Weights of a small GPT-style language model, trained from scratch on English Wikipedia.
Architecture: LayerNorm before each block, rotary positions.
Each number is 50 + 10 x the weight over its row's rms, rounded and kept within 0 to 99. Layers, rows and columns count from 0. The size before them is the row's rms in percent of the matrix's.

# layer 5 MLP down (transposed), 1920x384, rms 0.164, rows 1249-1267, columns 0-191
105:73 49 52 67 54 56 54 52 43 47 52 49 22 64 42 46 56 42 37 38 56 57 45 64 35 45 65 46 26 63 51 59 62 45 46 49 43 57 43 51 66 58 57 41 36 46 49 45 59 61 49 49 56 33 47 32 38 42 58 48 53 54 45 49 50 51 28 34 30 39 49 48 50 65 62 76 54 61 42 44 48 47 54 59 61 52 39 32 48 68 66 64 33 47 29 67 64 60 59 65 45 43 35 43 40 62 49 52 66 50 54 45 55 46 58 56 57 31 48 44 33 57 35 52 58 52 32 38 45 43 60 55 55 60 55 43 29 50 57 25 67 47 58 34 40 63 50 50 50 39 53 48 40 63 45 65 42 46 47 62 52 51 38 69 51 51 52 46 32 44 46 67 51 61 47 65 48 60 34 57 43 62 42 61 61 64 48 37 73 42 39 55
109:53 66 50 34 50 61 36 37 48 58 40 54 65 49 46 60 52 35 60 51 44 52 48 46 26 55 54 50 65 45 45 37 45 47 59 57 42 62 65 65 41 52 55 50 54 37 60 51 42 44 54 60 43 35 43 53 35 51 57 36 51 43 53 46 53 39 48 49 31 39 46 53 60 49 42 47 48 50 43 28 53 34 59 52 55 64 56 56 43 37 46 44 53 61 51 46 46 53 77 54 44 60 34 55 59 48 57 48 49 46 45 57 43 56 58 61 48 46 46 37 34 61 46 55 39 62 34 42 55 62 56 50 53 47 46 51 70 54 78 44 45 50 64 48 54 37 42 35 48 57 67 38 42 59 54 66 43 60 49 64 60 38 52 37 36 48 53 71 44 42 43 48 46 42 70 38 55 39 53 55 21 51 57 71 63 38 51 37 52 54 55 51
105:57 68 67 57 42 45 41 62 52 41 59 33 39 67 41 56 51 49 49 59 55 56 56 48 49 62 56 43 57 59 62 45 34 46 58 66 75 58 43 54 30 37 40 55 54 35 50 36 55 50 54 49 52 34 54 42 33 40 39 67 51 35 52 45 64 43 53 49 51 60 44 42 57 66 39 41 37 45 44 45 41 51 48 62 38 52 44 45 53 54 58 48 42 75 34 47 56 58 62 41 64 49 61 58 50 36 60 52 39 49 58 31 74 67 41 40 32 56 47 52 60 59 36 47 49 46 60 59 65 47 55 32 56 55 53 55 38 53 69 35 55 51 52 59 45 57 47 36 45 60 47 41 63 58 50 41 40 38 50 38 42 34 40 69 51 47 39 60 47 51 67 65 55 53 54 60 54 54 63 63 55 59 49 39 48 50 63 65 48 61 37 63
102:40 50 61 59 53 61 52 39 43 39 46 51 66 57 53 57 49 63 50 65 56 54 54 61 45 49 75 28 44 54 38 59 36 64 58 53 49 49 39 44 54 46 45 48 56 46 66 40 40 41 56 59 48 50 50 26 57 53 46 43 42 36 44 48 63 40 54 54 58 47 50 57 61 39 45 54 45 45 57 44 55 38 59 43 33 50 39 41 56 60 61 56 42 42 40 66 50 51 38 67 43 34 61 48 42 51 72 50 51 67 45 44 41 51 68 29 49 55 59 37 48 30 34 45 57 52 67 55 54 59 62 39 55 67 38 56 30 55 39 38 44 51 53 38 39 65 43 39 51 49 26 53 50 32 49 43 37 62 49 65 47 49 52 49 55 50 63 37 52 73 51 44 46 48 36 56 65 44 63 45 59 65 78 58 60 35 54 35 53 25 62 56
095:33 38 58 50 23 38 41 55 62 54 59 50 69 59 45 38 51 44 59 41 31 54 38 49 63 45 57 45 54 53 39 46 64 53 48 60 77 35 65 39 60 68 51 48 38 50 50 47 61 37 43 51 58 56 50 51 38 56 57 40 51 58 62 43 41 77 58 39 58 41 49 35 51 45 45 45 53 52 25 45 48 44 54 50 59 55 42 46 29 60 50 57 50 54 57 49 44 49 40 35 51 47 37 56 62 64 59 38 57 54 44 67 40 49 45 39 51 68 38 55 57 45 48 58 47 51 44 62 53 58 58 48 39 44 54 53 54 59 50 60 48 49 44 38 57 52 35 44 55 61 29 45 59 47 76 54 40 48 46 50 48 42 42 44 49 61 37 37 54 58 34 49 48 53 47 42 48 46 27 42 37 66 67 40 40 59 61 58 46 45 20 29
106:53 52 39 34 57 53 50 39 60 30 50 45 51 45 54 57 62 38 65 57 69 48 52 40 52 61 63 64 71 48 49 57 56 40 57 33 37 46 50 66 35 48 44 44 48 59 67 41 64 57 57 70 59 61 47 61 52 37 58 53 51 62 51 49 44 53 62 36 52 64 46 48 37 35 52 78 36 46 52 47 54 54 30 41 52 29 43 46 58 39 70 45 48 50 52 34 47 53 69 62 58 37 41 51 54 57 33 51 48 46 47 50 42 54 22 41 49 50 47 57 22 48 66 57 56 40 41 42 65 49 21 49 63 67 42 26 44 43 46 49 48 38 57 57 49 39 30 37 51 55 44 42 46 61 59 41 32 52 32 48 65 49 44 44 51 49 61 52 47 50 47 61 64 51 33 39 47 51 56 33 47 53 43 45 48 38 48 52 36 35 61 58
097:61 61 52 62 57 47 48 42 44 47 58 40 45 34 73 57 49 38 54 72 60 64 63 48 55 48 50 54 53 43 44 40 29 36 55 57 59 36 59 29 55 42 60 41 42 38 51 51 43 49 51 40 61 51 46 56 43 31 39 59 60 61 54 50 21 37 47 41 47 52 58 52 54 45 42 42 40 51 59 39 68 53 55 54 61 30 59 60 48 47 34 51 47 44 40 48 39 68 51 06 66 49 41 36 60 43 40 61 64 40 61 40 45 37 54 45 56 50 38 53 52 39 58 64 56 47 54 45 44 44 46 54 58 35 50 61 61 42 34 72 38 44 51 45 69 50 46 55 57 45 39 45 53 37 33 46 46 60 59 40 66 48 59 50 45 44 57 44 43 55 45 54 43 41 56 64 30 47 40 54 57 56 67 58 43 32 41 45 39 57 46 58
092:61 56 33 39 49 41 51 43 64 52 49 49 43 60 65 46 66 47 37 36 53 42 54 63 50 66 53 31 41 29 61 41 49 40 62 44 53 50 51 41 54 50 50 56 68 57 61 61 45 51 33 45 55 57 63 53 44 68 41 63 46 68 39 59 59 60 53 59 53 51 37 54 43 45 45 47 60 49 50 48 54 47 49 45 53 33 53 59 49 60 34 54 33 65 63 56 49 46 14 39 54 55 51 47 71 50 38 56 68 61 27 47 45 46 43 64 62 45 58 47 57 46 54 51 54 53 59 72 46 46 69 35 39 46 26 50 32 50 49 55 47 43 41 40 44 53 44 48 34 30 47 60 59 59 41 36 50 55 36 39 54 48 60 66 52 61 37 62 59 45 38 54 50 43 75 61 47 46 44 49 60 42 43 49 39 34 47 54 51 39 59 55
093:47 48 47 57 42 56 63 47 54 60 44 51 47 49 63 60 51 58 53 51 39 41 45 21 39 54 26 44 50 42 34 49 64 30 44 39 42 53 34 53 61 44 56 57 62 65 46 57 55 38 38 55 41 35 44 52 32 48 58 62 63 48 46 42 57 54 62 53 61 44 41 57 45 70 52 48 37 71 56 49 40 24 57 52 37 44 29 41 48 50 43 56 53 60 59 66 48 63 50 60 51 36 41 27 35 64 34 48 43 38 46 59 49 42 44 35 67 48 50 65 42 39 53 57 31 56 56 52 74 49 60 40 54 53 42 57 61 52 49 52 65 48 39 41 65 34 59 43 41 57 37 54 56 40 42 46 53 52 52 38 48 50 54 55 49 28 39 56 51 48 34 41 32 44 46 66 46 52 46 53 48 31 59 46 35 51 51 47 73 34 52 65
096:45 45 40 55 55 47 57 49 44 53 58 38 48 52 46 48 39 48 63 60 54 62 60 45 56 48 63 58 53 55 35 52 35 39 52 46 48 31 46 44 30 70 46 57 41 50 60 36 61 52 47 47 38 46 60 50 60 30 59 32 53 37 48 57 48 45 63 42 56 49 43 49 35 47 54 48 61 36 49 39 33 53 42 49 53 51 67 55 62 48 53 53 53 60 63 42 44 53 54 52 34 52 52 58 48 60 31 58 54 53 68 44 36 38 48 52 31 47 54 58 59 52 55 75 34 50 47 30 54 48 58 55 40 60 47 37 50 24 54 56 51 60 46 63 49 66 46 53 84 39 29 61 58 53 50 48 48 64 53 44 44 45 45 41 60 43 48 59 66 59 58 47 49 66 42 56 68 46 51 43 47 45 55 62 45 40 61 45 42 27 37 49
107:43 68 64 46 44 48 36 53 48 57 47 56 41 58 58 47 71 41 46 58 56 51 52 60 46 32 40 65 51 48 30 38 69 59 48 51 66 58 45 57 61 50 53 55 47 55 57 51 54 43 45 63 39 39 61 53 45 44 54 58 47 70 53 55 54 40 54 60 48 35 50 49 52 57 32 71 31 77 58 58 50 49 65 23 60 49 49 46 61 41 27 65 48 46 43 49 39 42 63 50 47 61 67 58 54 49 50 52 45 39 56 37 44 40 56 58 53 41 46 42 30 49 43 49 70 62 48 40 49 59 57 45 66 39 56 56 48 55 43 55 49 39 43 46 53 54 47 37 61 44 39 66 49 51 44 51 54 55 47 43 40 49 61 64 44 40 40 41 64 63 49 49 50 42 55 59 28 56 63 53 46 45 41 46 65 46 47 53 46 45 62 46
092:49 47 36 54 71 58 66 48 59 42 50 67 62 68 57 36 49 71 45 56 58 34 58 45 54 46 57 51 50 55 36 33 52 44 40 37 53 63 45 49 54 46 50 57 66 33 49 58 62 35 39 37 64 62 56 39 47 57 49 43 62 39 42 37 59 35 39 54 54 45 48 48 52 48 57 55 48 32 55 28 48 24 59 47 43 44 43 46 64 39 44 61 38 52 55 58 47 59 62 53 65 56 65 46 51 46 49 49 43 54 39 50 43 53 43 62 56 51 44 53 41 32 44 56 53 51 57 47 51 42 51 28 40 47 34 29 44 46 42 48 56 49 45 47 47 63 48 56 42 64 34 34 43 54 50 44 71 51 59 51 47 48 55 41 57 59 67 78 48 46 47 42 44 52 51 46 64 64 64 41 42 51 47 62 45 40 53 43 42 59 57 65
091:56 32 66 47 45 58 54 36 42 60 35 42 58 44 49 48 45 51 52 56 27 55 47 32 60 54 51 49 32 39 55 45 67 50 46 43 53 39 63 55 66 59 48 36 50 60 52 67 74 66 66 38 45 42 53 45 49 30 36 48 46 33 27 46 33 39 62 38 55 63 33 54 72 54 51 45 66 47 41 30 29 54 42 50 45 50 42 49 34 52 58 34 46 61 39 53 53 85 54 38 45 55 61 45 73 37 56 42 46 53 50 44 58 50 74 49 53 46 51 58 36 38 49 55 50 53 47 56 42 52 36 61 55 53 53 43 38 52 55 69 59 73 47 41 50 58 38 55 39 50 53 42 47 62 65 51 40 53 53 37 38 48 43 41 58 45 49 43 48 48 47 53 51 44 52 52 57 47 64 46 56 48 63 33 65 58 38 28 36 62 39 57
097:51 48 64 54 61 51 43 51 56 45 54 38 51 48 47 48 44 46 43 45 39 76 49 67 52 44 53 48 39 56 40 54 48 59 51 49 57 58 62 46 56 50 36 55 58 59 37 60 40 57 56 48 51 44 41 44 60 50 40 47 55 57 52 48 57 47 36 55 47 49 56 53 50 52 55 47 55 33 47 46 52 28 31 26 59 52 65 43 32 64 49 54 44 57 36 57 49 48 23 47 54 64 53 52 41 32 53 42 78 45 49 35 40 50 42 43 51 61 50 35 48 60 50 43 38 62 27 49 43 74 33 56 42 38 27 62 52 49 66 50 52 48 55 42 59 41 55 54 67 42 53 33 49 49 45 64 51 49 68 40 64 35 62 42 37 44 40 49 36 70 48 53 50 40 58 40 39 46 47 39 53 50 24 55 59 58 44 71 39 51 38 64
098:56 49 62 54 53 49 42 37 50 53 55 35 49 67 53 72 47 43 46 63 39 57 46 49 38 44 57 48 56 60 48 43 55 35 57 35 61 49 53 41 54 53 52 34 39 76 54 54 38 55 60 51 43 65 37 52 58 48 57 55 44 55 28 38 40 33 50 32 55 45 48 60 43 49 50 31 63 63 43 42 54 33 65 34 50 61 38 30 54 56 35 47 53 44 63 71 36 42 38 40 51 46 52 48 54 47 57 45 45 50 44 37 43 66 64 60 28 50 33 51 53 56 48 59 40 40 61 58 51 59 55 56 62 56 53 51 57 53 56 55 57 54 42 60 47 43 39 55 36 44 52 48 41 42 56 59 51 43 32 82 49 52 58 77 34 49 60 51 38 30 52 46 34 40 48 56 61 49 70 31 48 44 43 53 56 41 67 51 40 48 42 31
121:53 29 69 36 47 51 58 38 59 39 67 54 40 34 34 48 50 63 45 49 52 52 51 39 37 65 65 46 39 40 59 58 68 66 48 56 64 53 61 52 43 34 59 55 48 56 45 74 48 58 55 67 78 33 39 68 56 65 43 37 55 50 49 55 42 47 61 39 47 61 47 51 43 60 35 40 55 77 69 46 60 42 49 65 59 55 41 48 50 43 53 47 50 32 48 64 55 49 38 79 46 55 38 45 57 62 46 46 41 42 49 33 54 66 42 62 41 37 57 43 23 57 49 56 45 51 41 33 50 66 54 54 45 60 35 53 45 50 49 48 56 56 32 48 51 46 59 68 34 73 49 56 44 48 42 53 58 57 37 49 60 52 50 47 52 54 52 59 50 59 30 59 48 33 50 41 49 28 61 55 51 54 44 58 64 44 53 43 35 58 56 42
104:64 44 48 66 67 58 46 57 68 59 43 48 62 55 63 44 45 63 61 25 54 54 55 53 45 25 45 42 27 42 41 63 71 56 59 38 58 52 50 57 48 36 37 31 40 40 42 40 55 64 44 41 41 36 52 56 37 56 40 58 56 45 50 48 54 52 49 55 42 43 47 59 69 64 67 31 47 55 65 66 51 51 41 42 47 44 52 44 38 59 50 51 49 62 61 64 60 44 60 35 42 44 40 46 59 54 50 63 57 46 51 61 46 49 24 58 42 24 56 50 50 44 52 64 54 53 50 28 38 46 47 52 47 58 39 60 37 46 37 55 69 65 46 60 53 60 51 49 45 38 51 49 46 68 49 47 32 38 64 50 69 49 48 50 43 46 51 48 48 33 64 50 44 65 50 37 54 40 34 55 52 46 50 63 43 45 54 40 49 59 53 60
096:50 51 38 71 44 49 37 51 64 15 67 56 58 54 43 62 48 53 59 29 34 40 37 60 57 58 34 52 63 47 60 37 49 46 58 52 46 45 49 48 43 29 53 50 47 41 43 54 41 54 50 59 50 43 65 53 45 50 59 58 42 36 48 67 54 59 44 60 53 62 35 60 50 44 39 77 47 60 53 41 48 38 63 63 55 44 47 48 54 48 42 57 63 42 67 47 49 45 47 65 54 62 43 49 44 54 49 51 53 47 31 51 56 50 43 44 53 52 50 39 57 55 51 51 50 42 58 42 56 55 56 34 45 51 64 56 45 57 58 68 48 44 43 52 57 33 52 49 44 56 43 52 37 60 45 65 55 39 48 58 44 49 42 39 50 58 31 51 57 39 47 37 47 38 59 58 67 62 69 48 43 41 45 56 47 62 37 49 54 58 65 47
097:56 48 34 47 64 52 67 80 49 51 44 50 56 47 60 62 40 51 46 49 52 34 51 34 43 51 62 43 47 54 45 52 41 43 57 50 66 56 41 55 57 61 62 46 53 57 50 50 42 49 60 59 63 52 62 54 64 55 47 44 41 71 21 65 41 62 52 52 68 41 45 54 36 26 56 60 41 40 47 57 55 48 53 67 65 53 49 64 62 59 52 63 49 48 53 58 43 48 33 84 45 41 53 45 48 48 60 58 47 22 46 55 66 75 51 52 43 61 52 67 61 40 45 39 38 60 49 47 45 34 41 25 50 71 48 61 46 64 55 37 53 53 66 44 55 49 52 43 60 46 46 49 53 48 47 53 47 37 59 38 57 43 40 40 69 49 33 71 49 39 65 37 44 65 38 49 65 63 55 54 61 45 32 44 66 62 50 55 49 53 39 66
# layer 5 MLP up, 1920x384, rms 0.164, rows 1250-1267, columns 0-191
101:60 59 51 40 35 59 52 46 52 50 45 42 26 50 56 60 53 70 44 59 69 35 39 68 39 50 47 34 50 37 68 45 64 49 42 63 52 42 49 53 57 48 61 56 60 54 50 62 66 43 51 49 50 54 64 46 51 44 48 78 45 68 55 45 41 51 48 38 49 40 35 53 41 72 53 42 50 32 56 51 50 60 46 53 54 46 51 64 55 53 70 60 71 58 53 37 45 63 56 52 56 65 45 54 38 58 45 47 49 53 56 52 73 51 44 66 31 50 58 58 45 79 51 37 55 60 63 60 44 56 45 55 56 52 32 58 59 61 40 59 47 56 57 52 37 44 53 56 31 47 52 43 49 53 45 45 71 63 44 42 42 42 58 52 63 57 40 62 47 67 53 60 64 43 50 45 32 55 56 50 50 40 37 61 62 45 44 55 62 37 54 50
104:42 65 55 52 38 48 57 45 55 41 47 36 40 58 43 54 48 56 41 57 59 53 57 46 62 47 52 55 56 42 60 29 60 77 57 49 48 46 54 51 44 46 52 48 33 38 62 61 39 52 47 57 69 53 57 43 46 59 49 51 56 50 54 57 44 55 58 52 45 33 70 55 46 58 59 48 50 63 39 65 48 51 50 60 66 45 36 44 42 75 64 42 39 52 39 52 47 39 46 46 46 40 44 41 64 46 45 56 59 65 45 53 46 56 57 62 49 30 41 68 56 57 58 49 44 31 37 53 52 35 33 51 49 65 39 38 59 32 45 39 32 61 44 44 46 32 60 54 64 48 51 50 45 71 50 54 63 34 61 55 56 41 43 44 60 55 43 36 40 39 61 63 49 39 47 44 61 57 59 69 60 62 53 44 67 54 51 58 58 44 36 43
096:42 33 57 72 46 46 56 73 65 55 56 34 57 49 75 68 50 38 58 55 45 56 58 48 61 51 39 40 57 55 58 55 56 43 60 49 38 50 45 66 54 44 55 42 62 42 40 31 55 42 58 34 47 41 65 54 34 60 46 45 53 44 52 60 46 40 50 45 38 55 46 51 62 45 36 51 56 54 55 37 34 47 56 56 33 53 40 46 51 55 38 32 43 47 40 45 45 54 62 57 42 53 45 56 49 33 38 59 40 26 45 40 62 62 53 48 61 36 48 67 65 35 65 46 46 45 31 46 61 53 52 48 58 46 55 61 65 35 55 43 48 42 42 43 58 45 56 70 60 47 72 45 38 37 53 47 51 45 51 66 50 89 48 44 23 45 43 38 46 43 47 36 43 46 43 47 61 65 41 70 28 48 64 50 40 46 46 35 46 31 39 34
103:49 64 50 41 57 59 55 52 30 61 65 58 40 49 46 47 62 52 43 41 48 43 66 37 42 69 58 66 54 55 49 49 65 57 47 29 54 50 59 31 39 46 56 46 56 35 54 45 48 56 41 35 43 39 64 47 59 37 53 63 61 31 50 51 45 62 73 41 54 46 45 40 46 41 40 51 44 39 54 36 51 53 54 53 51 40 32 23 66 56 60 54 54 37 48 44 56 69 54 52 53 51 72 56 40 39 42 63 30 53 51 49 49 44 45 40 45 51 45 51 41 50 41 68 57 38 53 55 51 43 43 46 51 58 43 41 40 60 31 61 40 39 49 42 28 60 47 55 47 50 58 33 61 48 52 45 47 48 43 63 58 55 49 70 40 35 52 58 46 52 70 51 56 59 55 49 61 44 48 60 40 37 50 46 62 61 39 45 71 51 63 48
104:45 55 69 41 51 47 42 46 57 63 64 53 59 64 46 67 54 49 50 49 56 48 64 38 50 42 44 51 74 69 73 64 61 29 39 56 51 50 57 44 50 29 53 51 47 56 47 61 43 53 38 42 45 58 59 56 47 48 60 42 54 41 41 47 49 49 39 43 48 49 55 36 51 71 53 57 53 45 51 55 62 58 51 59 53 39 32 62 71 43 47 50 50 60 56 45 52 56 42 48 65 47 61 50 45 44 43 40 42 49 47 51 44 53 46 45 47 55 45 41 55 50 50 75 50 57 53 33 51 49 43 63 47 43 39 44 35 30 55 46 46 62 47 52 73 68 52 39 38 60 37 31 56 65 46 59 47 43 59 47 47 42 61 69 41 44 46 38 54 48 38 45 52 17 52 53 54 42 45 60 53 24 73 40 30 52 43 41 44 43 38 60
103:50 48 51 63 34 36 53 58 42 50 51 41 26 52 42 62 36 31 43 45 40 49 61 48 50 47 55 43 60 42 56 46 78 37 47 41 45 50 58 59 31 43 46 45 39 48 34 38 57 58 59 49 55 37 57 63 57 54 41 42 36 35 37 31 33 57 61 40 48 52 48 34 53 48 32 60 36 33 39 54 53 38 47 59 30 46 30 38 50 37 48 52 50 35 42 46 50 46 37 48 49 45 51 44 40 54 49 50 38 64 45 45 40 53 68 67 46 59 51 58 55 42 43 42 62 54 46 47 42 56 44 43 54 56 35 36 35 65 66 59 48 39 34 40 43 58 56 55 58 49 62 44 41 59 42 47 49 58 63 44 59 52 48 56 41 45 52 62 39 44 48 48 50 56 62 36 59 61 44 44 56 71 40 46 47 54 51 68 49 59 47 34
101:44 64 79 46 54 35 44 35 48 29 66 67 50 39 56 43 30 54 51 46 44 42 59 48 55 36 76 49 64 57 62 57 58 58 57 56 43 38 58 50 47 50 56 37 47 49 44 48 66 60 42 57 40 48 35 32 67 50 60 47 46 38 60 74 40 60 51 36 52 40 45 57 57 40 52 59 57 57 41 42 59 48 40 61 54 67 44 41 36 30 40 32 62 42 52 45 39 71 54 41 60 45 66 36 38 41 61 58 48 47 61 62 41 49 68 42 29 62 34 62 44 59 45 60 43 53 37 38 40 58 54 41 46 66 56 52 47 74 49 51 60 40 64 45 63 54 49 53 48 59 58 53 58 52 64 39 63 57 59 53 36 45 47 56 45 51 56 30 43 43 45 31 50 47 45 51 38 66 44 51 45 53 48 42 58 34 48 60 52 47 43 50
094:64 45 59 82 36 49 42 67 60 39 56 53 36 35 49 54 41 31 32 43 46 45 32 45 40 59 54 48 56 54 60 44 48 54 58 61 48 53 55 24 47 68 61 59 61 40 53 57 48 38 48 52 46 50 60 37 49 37 54 42 44 37 41 51 44 50 37 39 37 49 67 46 58 36 47 55 49 40 39 47 56 49 60 61 40 52 72 42 41 54 58 56 54 53 51 60 48 64 40 46 51 43 45 48 43 53 41 35 41 24 49 44 48 33 47 42 48 60 38 44 57 66 57 50 39 50 66 68 52 47 23 50 60 35 44 49 42 59 40 37 53 47 44 36 51 46 45 50 62 49 63 40 39 52 43 50 61 57 36 59 69 53 47 67 60 47 50 56 58 56 56 51 68 43 48 56 57 41 49 50 28 47 67 63 55 45 56 44 54 50 53 51
099:67 47 50 52 49 33 27 44 68 63 39 62 59 63 39 47 48 54 66 36 38 62 59 37 51 69 53 44 54 60 49 36 73 59 69 57 43 60 44 44 40 61 52 33 41 49 37 53 59 47 54 45 51 63 61 50 50 58 57 38 40 48 47 41 46 51 40 48 48 50 45 46 56 50 44 43 47 56 50 38 41 35 46 56 62 37 44 43 52 69 50 53 42 71 52 51 47 73 41 37 39 43 50 37 44 52 40 54 53 55 48 62 44 65 33 52 52 43 61 42 60 38 61 58 60 53 37 65 43 48 48 63 46 38 68 48 48 49 70 55 60 47 40 48 32 58 52 56 46 62 30 35 50 41 39 53 43 43 42 38 42 52 53 61 60 47 51 52 44 44 41 51 57 58 63 34 52 32 63 59 38 57 42 50 40 67 37 60 57 43 48 21
110:43 39 44 61 44 51 34 56 48 36 57 51 46 50 41 49 56 51 61 67 40 48 44 74 52 30 51 48 52 52 51 49 67 67 36 55 57 42 58 52 53 66 46 50 38 66 49 50 57 66 66 53 54 35 47 58 53 42 36 66 58 58 51 51 41 54 34 38 50 44 38 52 48 49 37 74 48 46 48 45 64 55 49 60 45 50 54 50 43 49 49 49 48 54 51 38 50 50 49 45 60 50 55 57 48 52 62 51 37 45 60 44 48 67 66 58 50 54 54 43 48 42 57 40 43 46 41 49 48 44 52 53 52 69 44 48 39 68 53 43 49 84 55 46 34 60 54 51 64 64 41 56 38 70 42 59 51 47 42 49 53 36 41 51 55 47 33 44 50 47 59 59 67 43 47 59 48 45 66 56 72 37 45 64 59 40 43 42 49 42 50 36
104:53 57 54 59 46 43 52 31 41 54 33 52 46 36 43 52 40 48 60 51 46 31 41 74 36 44 52 36 62 47 58 68 34 48 48 43 45 38 63 37 41 51 35 40 52 42 53 43 33 42 61 74 40 39 55 56 41 44 50 59 49 54 66 59 50 72 60 53 53 48 55 48 53 68 44 42 59 53 55 53 54 73 38 53 72 48 61 50 49 61 56 46 54 56 39 51 42 46 54 56 48 38 49 39 50 54 49 36 62 70 53 47 63 46 65 60 50 48 52 40 46 55 48 55 52 62 54 55 53 38 48 49 69 56 53 62 52 39 63 64 37 21 43 43 38 46 62 42 44 66 72 50 54 54 50 63 47 51 46 52 41 66 42 61 48 53 50 52 60 42 45 49 53 52 46 48 39 40 45 40 49 52 70 53 57 42 62 58 61 39 47 46
097:42 59 41 51 48 48 56 55 58 50 50 58 43 60 48 58 50 46 49 57 68 37 61 66 35 48 67 52 73 42 52 49 21 49 41 66 55 44 43 50 25 56 36 59 42 28 55 37 45 41 45 44 46 38 54 60 57 59 75 47 72 59 54 61 59 71 64 57 57 35 57 49 33 27 61 66 37 49 56 50 46 51 51 64 49 58 63 67 71 58 50 52 63 50 74 46 54 31 47 48 39 59 40 57 27 55 38 40 46 57 50 44 49 53 38 61 53 68 56 50 63 44 40 44 44 49 43 46 55 44 44 40 56 52 58 55 47 43 58 49 32 49 54 43 51 42 57 47 54 43 43 70 63 55 45 51 49 39 44 42 54 50 41 49 27 57 57 33 46 51 49 47 44 51 48 36 55 66 60 53 52 53 29 64 46 42 62 58 49 42 58 53
098:48 68 26 54 63 61 62 50 61 52 44 61 59 56 64 56 48 48 55 62 39 52 40 54 68 49 49 49 77 59 35 43 53 28 45 49 49 52 59 62 46 55 51 51 40 60 58 58 56 30 43 55 52 41 64 45 39 57 63 43 55 57 59 49 46 36 55 54 69 58 45 35 51 54 26 47 51 45 59 37 59 55 47 65 40 43 47 44 50 52 54 43 61 44 67 51 40 54 48 51 48 45 63 59 57 65 58 47 46 38 45 49 57 56 43 43 52 43 33 57 53 57 49 60 55 46 57 51 63 61 49 72 62 59 33 40 39 56 40 52 66 42 40 47 41 62 55 45 67 57 58 47 62 59 66 36 64 39 37 47 31 57 48 66 55 59 54 57 48 46 47 51 45 73 42 56 63 41 55 41 32 58 56 37 57 37 51 50 56 33 61 49
102:49 54 46 59 59 39 54 34 64 60 35 33 56 39 42 49 70 62 56 51 45 65 51 65 42 62 41 64 40 42 57 57 32 50 59 60 58 43 47 49 22 29 36 58 62 46 49 48 49 38 39 60 55 60 46 49 51 50 40 60 49 71 47 67 52 50 59 42 52 46 45 54 51 36 52 63 66 41 55 67 54 59 49 58 42 56 46 54 51 48 50 45 42 46 64 48 39 50 58 57 49 49 35 36 57 59 59 65 62 42 65 34 59 43 52 40 50 61 23 39 46 70 42 55 47 47 51 56 44 55 46 55 55 51 57 42 46 39 43 51 49 50 46 38 39 55 50 45 47 54 50 40 46 49 29 52 47 67 55 68 41 44 41 35 40 47 61 70 56 41 48 53 74 57 46 48 50 44 42 40 55 48 47 51 51 37 42 47 72 50 48 59
110:39 38 54 37 50 39 59 59 56 57 42 32 40 38 45 57 49 56 54 69 48 54 65 53 42 50 46 21 40 54 54 60 67 31 48 51 43 31 55 36 39 33 68 53 51 59 44 56 36 47 48 50 76 61 41 52 46 53 46 51 49 50 53 40 44 60 52 22 44 46 43 47 41 42 43 70 65 46 45 53 57 54 59 45 53 54 33 44 51 46 45 47 47 41 41 70 63 47 51 43 54 58 71 57 56 53 38 53 48 46 55 42 43 55 45 45 51 53 46 59 49 45 31 52 49 66 52 46 67 42 47 52 33 48 45 72 67 72 49 37 48 51 57 61 59 45 72 66 45 64 45 39 45 54 32 43 66 47 47 50 54 50 60 56 43 39 54 58 58 60 45 48 54 31 50 54 53 57 58 58 47 59 61 47 46 33 51 45 50 34 47 42
097:41 59 78 56 63 50 51 54 65 38 57 53 76 34 41 53 53 57 68 75 67 42 31 54 49 47 56 25 53 55 62 56 46 40 53 43 65 41 54 74 54 31 59 50 60 51 60 55 52 53 37 32 60 59 53 68 41 64 56 43 51 41 46 29 44 37 36 52 52 29 71 41 55 45 58 45 33 61 67 61 34 52 38 46 24 52 43 51 55 31 62 48 63 62 53 40 28 61 53 54 60 60 55 53 48 42 52 52 68 35 43 53 40 53 50 45 47 55 52 64 74 57 59 46 54 47 52 37 46 72 63 65 44 56 49 38 59 60 68 45 32 56 51 55 38 39 61 62 54 70 51 52 46 40 28 36 31 53 59 47 63 69 40 63 39 58 45 44 60 41 58 40 39 41 50 41 44 59 49 48 40 47 55 52 58 54 52 56 67 60 30 56
092:46 56 50 41 50 38 56 52 49 66 38 48 45 57 61 52 40 52 52 59 48 68 49 34 35 52 54 63 39 64 59 61 42 59 47 49 61 62 62 53 75 56 46 30 44 71 54 29 46 37 44 63 45 62 36 49 61 66 28 49 63 46 51 58 44 52 40 51 60 48 52 60 39 52 52 49 55 61 41 57 74 48 49 41 61 34 45 71 52 52 58 40 36 34 49 49 50 51 39 39 51 54 54 46 64 52 52 59 48 46 40 45 52 49 54 51 52 48 43 55 54 64 44 68 53 70 48 74 53 38 55 61 63 49 53 34 61 56 34 34 47 63 61 49 47 46 56 59 54 37 50 46 59 47 35 47 53 63 47 56 45 45 63 61 38 32 48 49 48 42 41 61 45 53 57 48 68 47 43 38 55 63 50 47 46 37 45 66 39 47 28 35
095:50 41 61 57 55 49 44 36 50 58 57 53 65 68 18 62 55 51 53 56 53 49 48 60 40 52 51 44 54 47 60 50 63 42 43 43 53 55 64 45 55 64 30 45 45 46 46 55 57 40 32 48 50 62 31 39 52 50 59 47 60 56 35 39 59 37 20 52 38 68 67 55 54 36 54 36 44 45 40 39 50 39 39 32 65 53 39 51 45 44 50 35 51 51 41 37 39 63 61 44 46 61 47 47 63 43 57 45 71 66 41 53 53 41 50 31 53 54 51 42 66 53 47 48 45 45 47 74 49 54 55 67 53 44 47 38 49 45 31 63 31 46 34 75 61 74 61 47 67 64 51 25 41 50 59 68 49 59 63 45 62 65 65 43 42 54 52 32 47 40 42 42 46 47 45 46 53 59 59 42 66 44 57 54 44 33 47 52 72 39 55 45